Weights of a small transformer language model.
Size: 15 layers, width 256, 2 heads of 128 (1 for keys and values), MLP 704 SwiGLU, vocabulary 2048, 12.3M parameters.
Architecture: learned positions, untied embeddings, normalized queries and keys.
Each number is 128 + 32 x the weight over its row's rms, rounded and kept within 0 to 255. Layers, rows and columns count from 0. The size above them is the row's rms in percent of the matrix's.

# layer 4 attention key, 128x256, rms 0.0852, rows 79-87, columns 128-255
size [112  92  87 100 105  97 100 101  90]
[[188 106 113 110 118 115  94 147 194 162 110  82  46 120 129 137 125 127 141 155 112 155 113 127 140 157 132 125  69 170  37 108 127 136 130 102 133 110 100  78  71  88 100  63 144 119 145 122 118 107 137  91 162 124  90 181 148 167 166 172 138 160 103 178 149 147 167 142 124 131 138 160 106  75 186 110 120 101 148  98 110 155 113 198 140 158 166 136 143 114 177 130 127 146  99 107 126 121 159 118 147 161  65 108  94 104 123 148 130 102 140 154 102 111 125 119 102 146  85 137 123  81 158 159 117 106 133 114]
 [143 132 105 124 103 135 177  98 146 124 149 121 143 143 173 130 163 135 128 134 116 100 143 120 154 197 106 184 123 138 147 111 139 115 104 138 125 164 116 130 127 160 154  78 102  86 126 163 124 155 101  74 138  95 107 140  73 131  93 132 120 163 115 179 122 182 151 113  92 131 113 142 105 137 101 115 112 174  96 159 117  38 166 114 167  95 130 151 164 107 109 108 146  65 124 120  82 165 130  77 135 114 104 169  81  21 102  67 166 132 118 100  47  81 105  98 116 169  86 148 158 148 135  95 117 117  91 173]
 [149 125 188 119 121 170 132 131 182 139 136 169  76 164  97 118 147 173 132  94 163 163 106 143 170 167 118 140 142 133 149  56 121  92 195 152  80 155 137 168 131 103 165 139 150  68 109 135  66 138 140  90  66 196  96 107  56 119 157 126 171  81 171 122 108 154 142  95 157 113  81  94 175 105 118 128 120 160 124 157  97 148 137 139  93 100  63 149 146 151 144  94  88 157 136 141 144 157  78 174  83 137 139 137 124 130 149 111 117 135 156 107 195 136 166 108  89 116  78  72 142 148 149  56 162 121  79 160]
 [231  72  62 110 100 112 123 114  74 147  95  66  89 105 163 149 117 104 154  90 160 104 120 119 120 145 142 176 152 133 129 125 128 170 101 105 136 119  99 121 144  37  89 110  99  89 118 148 102  98 130  70 148 100 133 132  88 130 143 133 131 151 133 174  97  70 147 124  82 117 133   8 116 142 150 152 132 138 153  96  86 124  93 170 136 155 143 109  95 158  92 140 165 124 134 108 101 149 109 144  83 145 106 178  81  94 109 108  92  96 133 155  95 114 171  98 112 120 140 157 127 128 147 138 131 136 147 145]
 [153 136 151  99 128 137 135  98 188 135  63 128  90 160 136 136 118 128 158 135  84  82 126  92 102  84 121 136 132  87  96 130 126 191  93  98 132 119  86 165 137 126 105 101 160 152 162 118 115 166 119 126 128 143 180  87 122 146 124 139 130 131 108 152 118 147 167 115 103 119 155 149  90  77 143 152 146 135 203 143  50 163 140 107 103 140  80 122 160 101 121 145  86 156  73 116 103 142  91 134 150 182 114 129 164 188 100 114  76 109  94 113 152  83 117  95 106  63 158 130 143 139 114 132 153 123 106 140]
 [104 176  29 103 108  95  80 175  76 171 161 109 160 109 171 136  72 148 151 106 169 126 141 127 130  99 133 127 167 152 138 133 151 158 171 147  84 106 195 132 131 124 144 145 188 149 118 122 235 143 100  56 149  93 148 165 109 155 162 150 116 101 126 190  78  92  74 187 113 143 148 107  91 117 135  71 171 106  89 101 124 121 157 112 108 175 136  32 178 118 128 121 132 110 160  96 103 145  98 164 182  55 136 109  88 116 138 140 146 168 146 139 166 175 170 107 110 135 149 146 152 172 145 144 147 150 157  98]
 [150 127 115 119  66 160 156  99 139  85 144  80  74 156 121 129  63 116 115 132 164  82 143 126 110  92 111 142 175 155 205 163 150 147 134 158  63 121  62  72 166 130 145 162 215  70 115 156 133 137  78 125 118 163 151 143  55  78 102 146 163 126 223 141 138  69 114 137 104 134 152  75 176 176 162 113 125 123 143 150 125 128 123 151 141  72 134 108  78 121 153 170  83 154  83 114 121 109  77 136 115 176 214 141 109 149 125 123 108  89 113 133 133  99 133 168 127 139 109 148  73 147 130 108  74 124 155  78]
 [151 133 141 141 101 118 169 129 113  38 108 110 135  71 121 161 139 186 105 148  98 113 103 126 115  91 133 136 128 139  94 108 130 140  81 148 137 141  95 120 115 139 117  85 116  98  62 125 199 138 104 157 145 160 130 143  64 109 166 137 169 101 144 145 146 115 120 139 120 157  86 118 110 104 162  68 149 148 108 131  99 135 178 100 119  39 121 141  55 106 152 149 163 112 154 181 153 132 126 159  92 148  88  86 120  99 131 111  91  95 170 147 131 127 179 167 125  94  89 104  83  89 154 108 144 131 173  97]
 [127 144 124  58  44  97 120 142 155 124 162 155 140 141  72 143  87  63 187  97  96 125 111 146 103 128  93 144  88 133  69 217 118 161 157 157  47 118 113 122 125 126  90 152  85 120 114 147 140 135 125 128 124 114 130 170 113  93 141 152  95 137 136 125 111 147 132 138 130 119  63 145 165 140 160  92 125 144 149 129  63  79 143 187 120 177  82  75 165 116 140 171 166 133 123 185 108  92 141 142 147  82 160 138 124 108 114 116 128 115 147 161 133 133  87 161 129 153 151 179 178 162 155  91 170 108 162  88]]
# layer 4 attention query, 256x256, rms 0.0789, rows 80-87,208-215, columns 128-255
size [ 95  81  79  89  75  90  89  96 104 110 108 109 123 106 117 112]
[[170  92  79 131 128 119 106 142 204 112 151 110 135 121  90 142 166 111 186 147 158 153 161 139 154 106 103 133  98  84 101 118 136 165 122 181  61 142 125 166 106  26 153 131 142 131 116 187 166 158 119 133 158 114 124 146 148  89 121 126 123 145 123 149 161 116 182 130 114  25 163 165 118 137  99 158 119 150 111   0 143 133  84 114 123 196 147 108 128 135 146  65 110  78 144 161 114 117 174 154 208 144  76  69 162 100  98 136  89 105 134  65 112 105  81 165 101 162 166 107 102  85 109 155  81 160 107  90]
 [112 151 109 166 127 134 143 146 138 100 129 166 156  91 117 124 168 181 164 121 127 125 184 131  90 107 121  89 116 122 144 129 147  97 153 138  59 136 140 115 123 117 176 168 131 156 123 145 115 136  89  91 130 131 137 136  91  92 137 158 151  83  87 155 143 129 108 136 146 102 110 134  55 132 141 113 157 128 183 113  92  23  90 160 141 186 125 123 151 123 123  82  54 176 138 124  96 158  90 159 135  98 139 132 126 120 190  97 127  87  98  83 213 148 164 132 109 120  69 140 138 140 141  95 141 163 125 129]
 [189  91 106 102 142 138 131  82 142 196 202 102 158 149  93  97 154  31 142 108 132  73 173 147 165  84 118  89 136 129 131 116 132 138  96  81 128 119 161 183 150 129 162  80 144  75  86 148  93 103  83  93 119 225 111  94  90 150 133  73 170 102 169 225 180 157 149 120 162 112 116 118 128 108  90 136 100 158 153 116 166 143 152 154 106  76  89 158 123 162  81  93 106 162  85 132 129 153 120 120  68 117 111 127 120 138 104 163 126 176 114 126 138 142  83 100 123 104  95 149 100 176 106 153  75 116 157 128]
 [122 159 100  99 121 109 101  84 157 213  67 111 108 172 145 139 102 112 179 145 121 141 162 110 125 123 129 130 144 116 134 165 130 137  84 114 122  93 157 193 118 149 103 137 123 114 112 130 125 164 152 159 138 206 194 151 140  94 112 131  81 147 140 110 172 156 137 227  65 120 149  88 106 125 146 112  82 128 176  97 160 110 157  83  80 120 147 151 129 168 122  95 143 126 157 145  81  89 113  80 133 130 135 166 104 220 106 158  89 136 105 168 115 141 125  65 134 114 115 139 238 144 114 136 155 123 154  81]
 [ 93  94 127 152 132 103 174 131  63 173 119 105 141 141 116 114  58 110 214 166 116 130 136 132 124 105 118 169 147 150 155 125 113 202 154 139 176 195 154 141 192 124 111 165 167 122  75 133 171 157 138 161 143  80 140 123  50 118 121 162 160 148 137 205  82 140 110 111  91 125 128 153 144  94 138 140 152 121  60 123 145  63 140 168  93 118 177  87 101 166 112 123 210 114 123 188 168 122 121 117 174 110  92 159  30 127 128  78 171 176 148 170 117 119 146  71 142 152 176 116 126 132 104 145 117  97 147 106]
 [105 119  80  77 135 149 139 116 152  74 129  72  77 220 102 133 142 115  93 165 134  90 135 106 153  62 119  97 139 167  92 157 141 151 151 145 122 136 131 113 215 108 130 125 132  98 172  88 149 158 127  73 135  79 144  96 200 130 137 192 142 145 155 154 120 159 104 100 142  94 110  92 114 105 159 141 182 146 104 139 100  82 175 156 175 130 131 173 132  91 125  84 147  66 129 136 136 133  93 164  77 122 146 181 125  79 151 137  94 114 114 124  93 109  68 163 132 140 100 147  67 139 151 171 107 136 115 137]
 [136 121  50 100 179  83 116 112 109 103 151 119 130  95 107 131 154 121 147  98 104  92 176  81 137 104 131 148 126 130 152 138 127 160 117 148 148 147 112 135  91 101  59 110 130 101  98 123 151 131  82 117 121 164  79  82 133 163 130 140 140 157  82 152  97 167 174 115 138 132  42 126 132 138  75 140 106  95 122 123 145  25 170 113  86 108 153 115 123 136 140 148 212  86 114  87 141  81  95 117 151 227 101 100 104 114 135 119 105  91 132  92 101 143 123 163 124 118  85 128 116 160 173 141  62 142 154 123]
 [134 128 151 117 140 109 142 174 136 112 120 137  59 174  88 152 139  94 149 154 155 175 111  22 114 111 100  96 107 162 170 136 102 139 172 153  70 158  79 126  99  82 171 126 102  67  75 169 141 151 162  76 135 118 131 164 181 112 145 120 124 118 153 138 162 137 167 144 124  84 115 139 121 147 133 130 167 107  82  97 126 120 160 167 126 182 130  89 121 139 160 143 156 139 180 101 119  62 121 146 123 128  76  90  66 120 149 114 165 141 109 146 120  91 106 148 140 125  77 126  90 139 110 141  98 133 124 113]
 [ 90 136  84 119 127 109  88 127 102  67 169  87 141 155 137 144 148 140 110 130 100 148 127 137 128 143 110 116 175 148 131 150 116 123 205 146 161 160 152 130 120 107  71 156 163 137 190  95 169 141 140 128 104 124  75 108 176 157 176 150 147 120 110 151  81 146 146 161 160  58 167 135 124 137 104 125 177 121  81  76 150 133  55 157  99 140 158 106 114 125 173 124 148  40  96 136 142 105  72 142 101 136 128  80 154  93 157 136 114 123  87 131 103  76 136  94 178 181 168 130 123  62 114 123 135 171 134 130]
 [ 96 160 130 103 112 166 121  91 127 131 126 152 168 100 135 139 155 166 122  94 137 106 132 146 125 121 158 202 163 165 156 159 108 139 146 109 160  53  43 102 108 141 124 118  53 133 122 117 152 144 122 113  98 152 122 128 196  83 133  81 133 136  92 141  68 105 114  84 162 118 145 122 144 127 222  71 125 114 109  98  84 202  98  40 141  92 138 151 107 120 110 125 153 172 135 178 183 153 125 171 128 123 137 126 136 141 178 125 142  93 160 116  51 131 109 151 153  94 152 105 127 138 194 120 130 115 138 129]
 [132 169 120  85 159 121  95 175 165 112 106 109  98 203 174 156  81 137  79 148 125  75 113 112 108 155  96 189 119 140 146 175 187  67  98 188 131 153 144  82 122  98 166  77 173 106 159 119  91 121 144 175 161  71 156 125 144  81 141 112 150 134 106  95  82 134 139  89 105 132 102 195 148 103 154 124  92 148 147 138 137  92 110 137  66 109 154  81 113 184 140 149 207 105 115 126 139 138 123 117 121 147 188 141 154 157  91 103 180  85 156 126  48 104 175 125 156 180 119 136 124  95  92 180 103 114 112 122]
 [145 106  79 117 136 158 174 130  63  89 142 162 170 143 110 117 124  74 130 172 103 169 119 133 147  75 165 166 152 106 116  79 114  91 157 138 102  91 162  87 122 125 107 124 176 162 105 193 130 176 123  99 162 120  73 145 126 159 160 206 142 118 155  91  76  87 147  59 171 127 131 161 122  90 124 135 176 143 131 116 131 133 154  78 122 202 118 103  91 127 144 120 226 167 115 112 129 131 155 158 203 114 112  84 128 122 159  48 143 124 110 150 114 158 177 132 170 100 137 130 134 195 101  92  88 132 113 181]
 [157 174 127 147  62 143 125  93 100 140 138 130  45 121 165 152 116 110 129 124 136  71  79 133 127  74 111 138 136 136  56 152 162 104 119  58 100  62 108 119 133 146 130 107 122 107 112 120 142 113 108 124 147 147 138 145 155 111 146 155  90 143 172 103 140 126 126 107 124 121 101 145 109 181  70 189 104 161 170 116 189  69 141 108  88 154 108 170 116 179  90 191  96 134 111 104 133 128  69 148 131 152 140  83 151 116 116 195  78 106  88  86 135 134 125 192 145 171 122 104  80  91 147 167 119 137 112 132]
 [131 138 138 128 103  74  97 132 126 134 146 173 142  89 126 123  76 195 130 132 118  86 119 108 122 191 205 146 149 136 129 147 105 107 111 117 158 151 139 143 107 101  94  79  96 107  90  94 117 120  92 190 102 122 105 116  49 123 141  92 131  80 119 143 135 111 135 183 114 149 131 167  93 176  94 113 114  75 134 121 104 123 100 187 119 103 138 144 132 165 146 152 125 145 116 103 138 150 172 143 163 148 159 144 146 157  90 100 153 109 150 127 165 130 179 157 101  76 100  94 254  95  94 112 160 119  83 173]
 [102 154 163 151 146  72 129  95  53 154 127 143 143 110 138 127 105 187  95 157 107 132  46 129 134 132 132  78 131  97  92 143 122 112 167 103 184 168 129 121 145 120 171  73 145 124 100 132  98  63 143  80 156 112 146 156 112 139  58  90 113 130 157 223  79 138 122  79 123 125 127 140 165 120 121  93 105 117 157 125 151 149 180 126 140  59 107 150 110 152 138 131 125 180 200 129 125 141 128 122 135 144 174 136 132  69  73 107  70  92 154 175 169 126 101 166 109 154 109 140 155 100 121 123 178  85 148 112]
 [178  86  62 109 157 183 119  74  82 113 178 119 120 171  88 128 112 132  90 137 112  67  94 104 166 121 123 109 107 182  86 141 102 140 103 163 205 146 165  94  84  85  92 134 123  94 107 108 138 121 109 141 108 131 126 146 144 121  88 133 137  91 140 130 165 172 161 132 108 129 134 111 165 123 124 143 137  91 141 127 149 158  90  55 120 130 126 135 109  91  95 142 192 132  96 148 134 105 133 100 195 162 160 154 149 134 130 127  77  35  99 129 199  99  97 136 138  75 151  93  92 139 143  95 172 112 138 137]]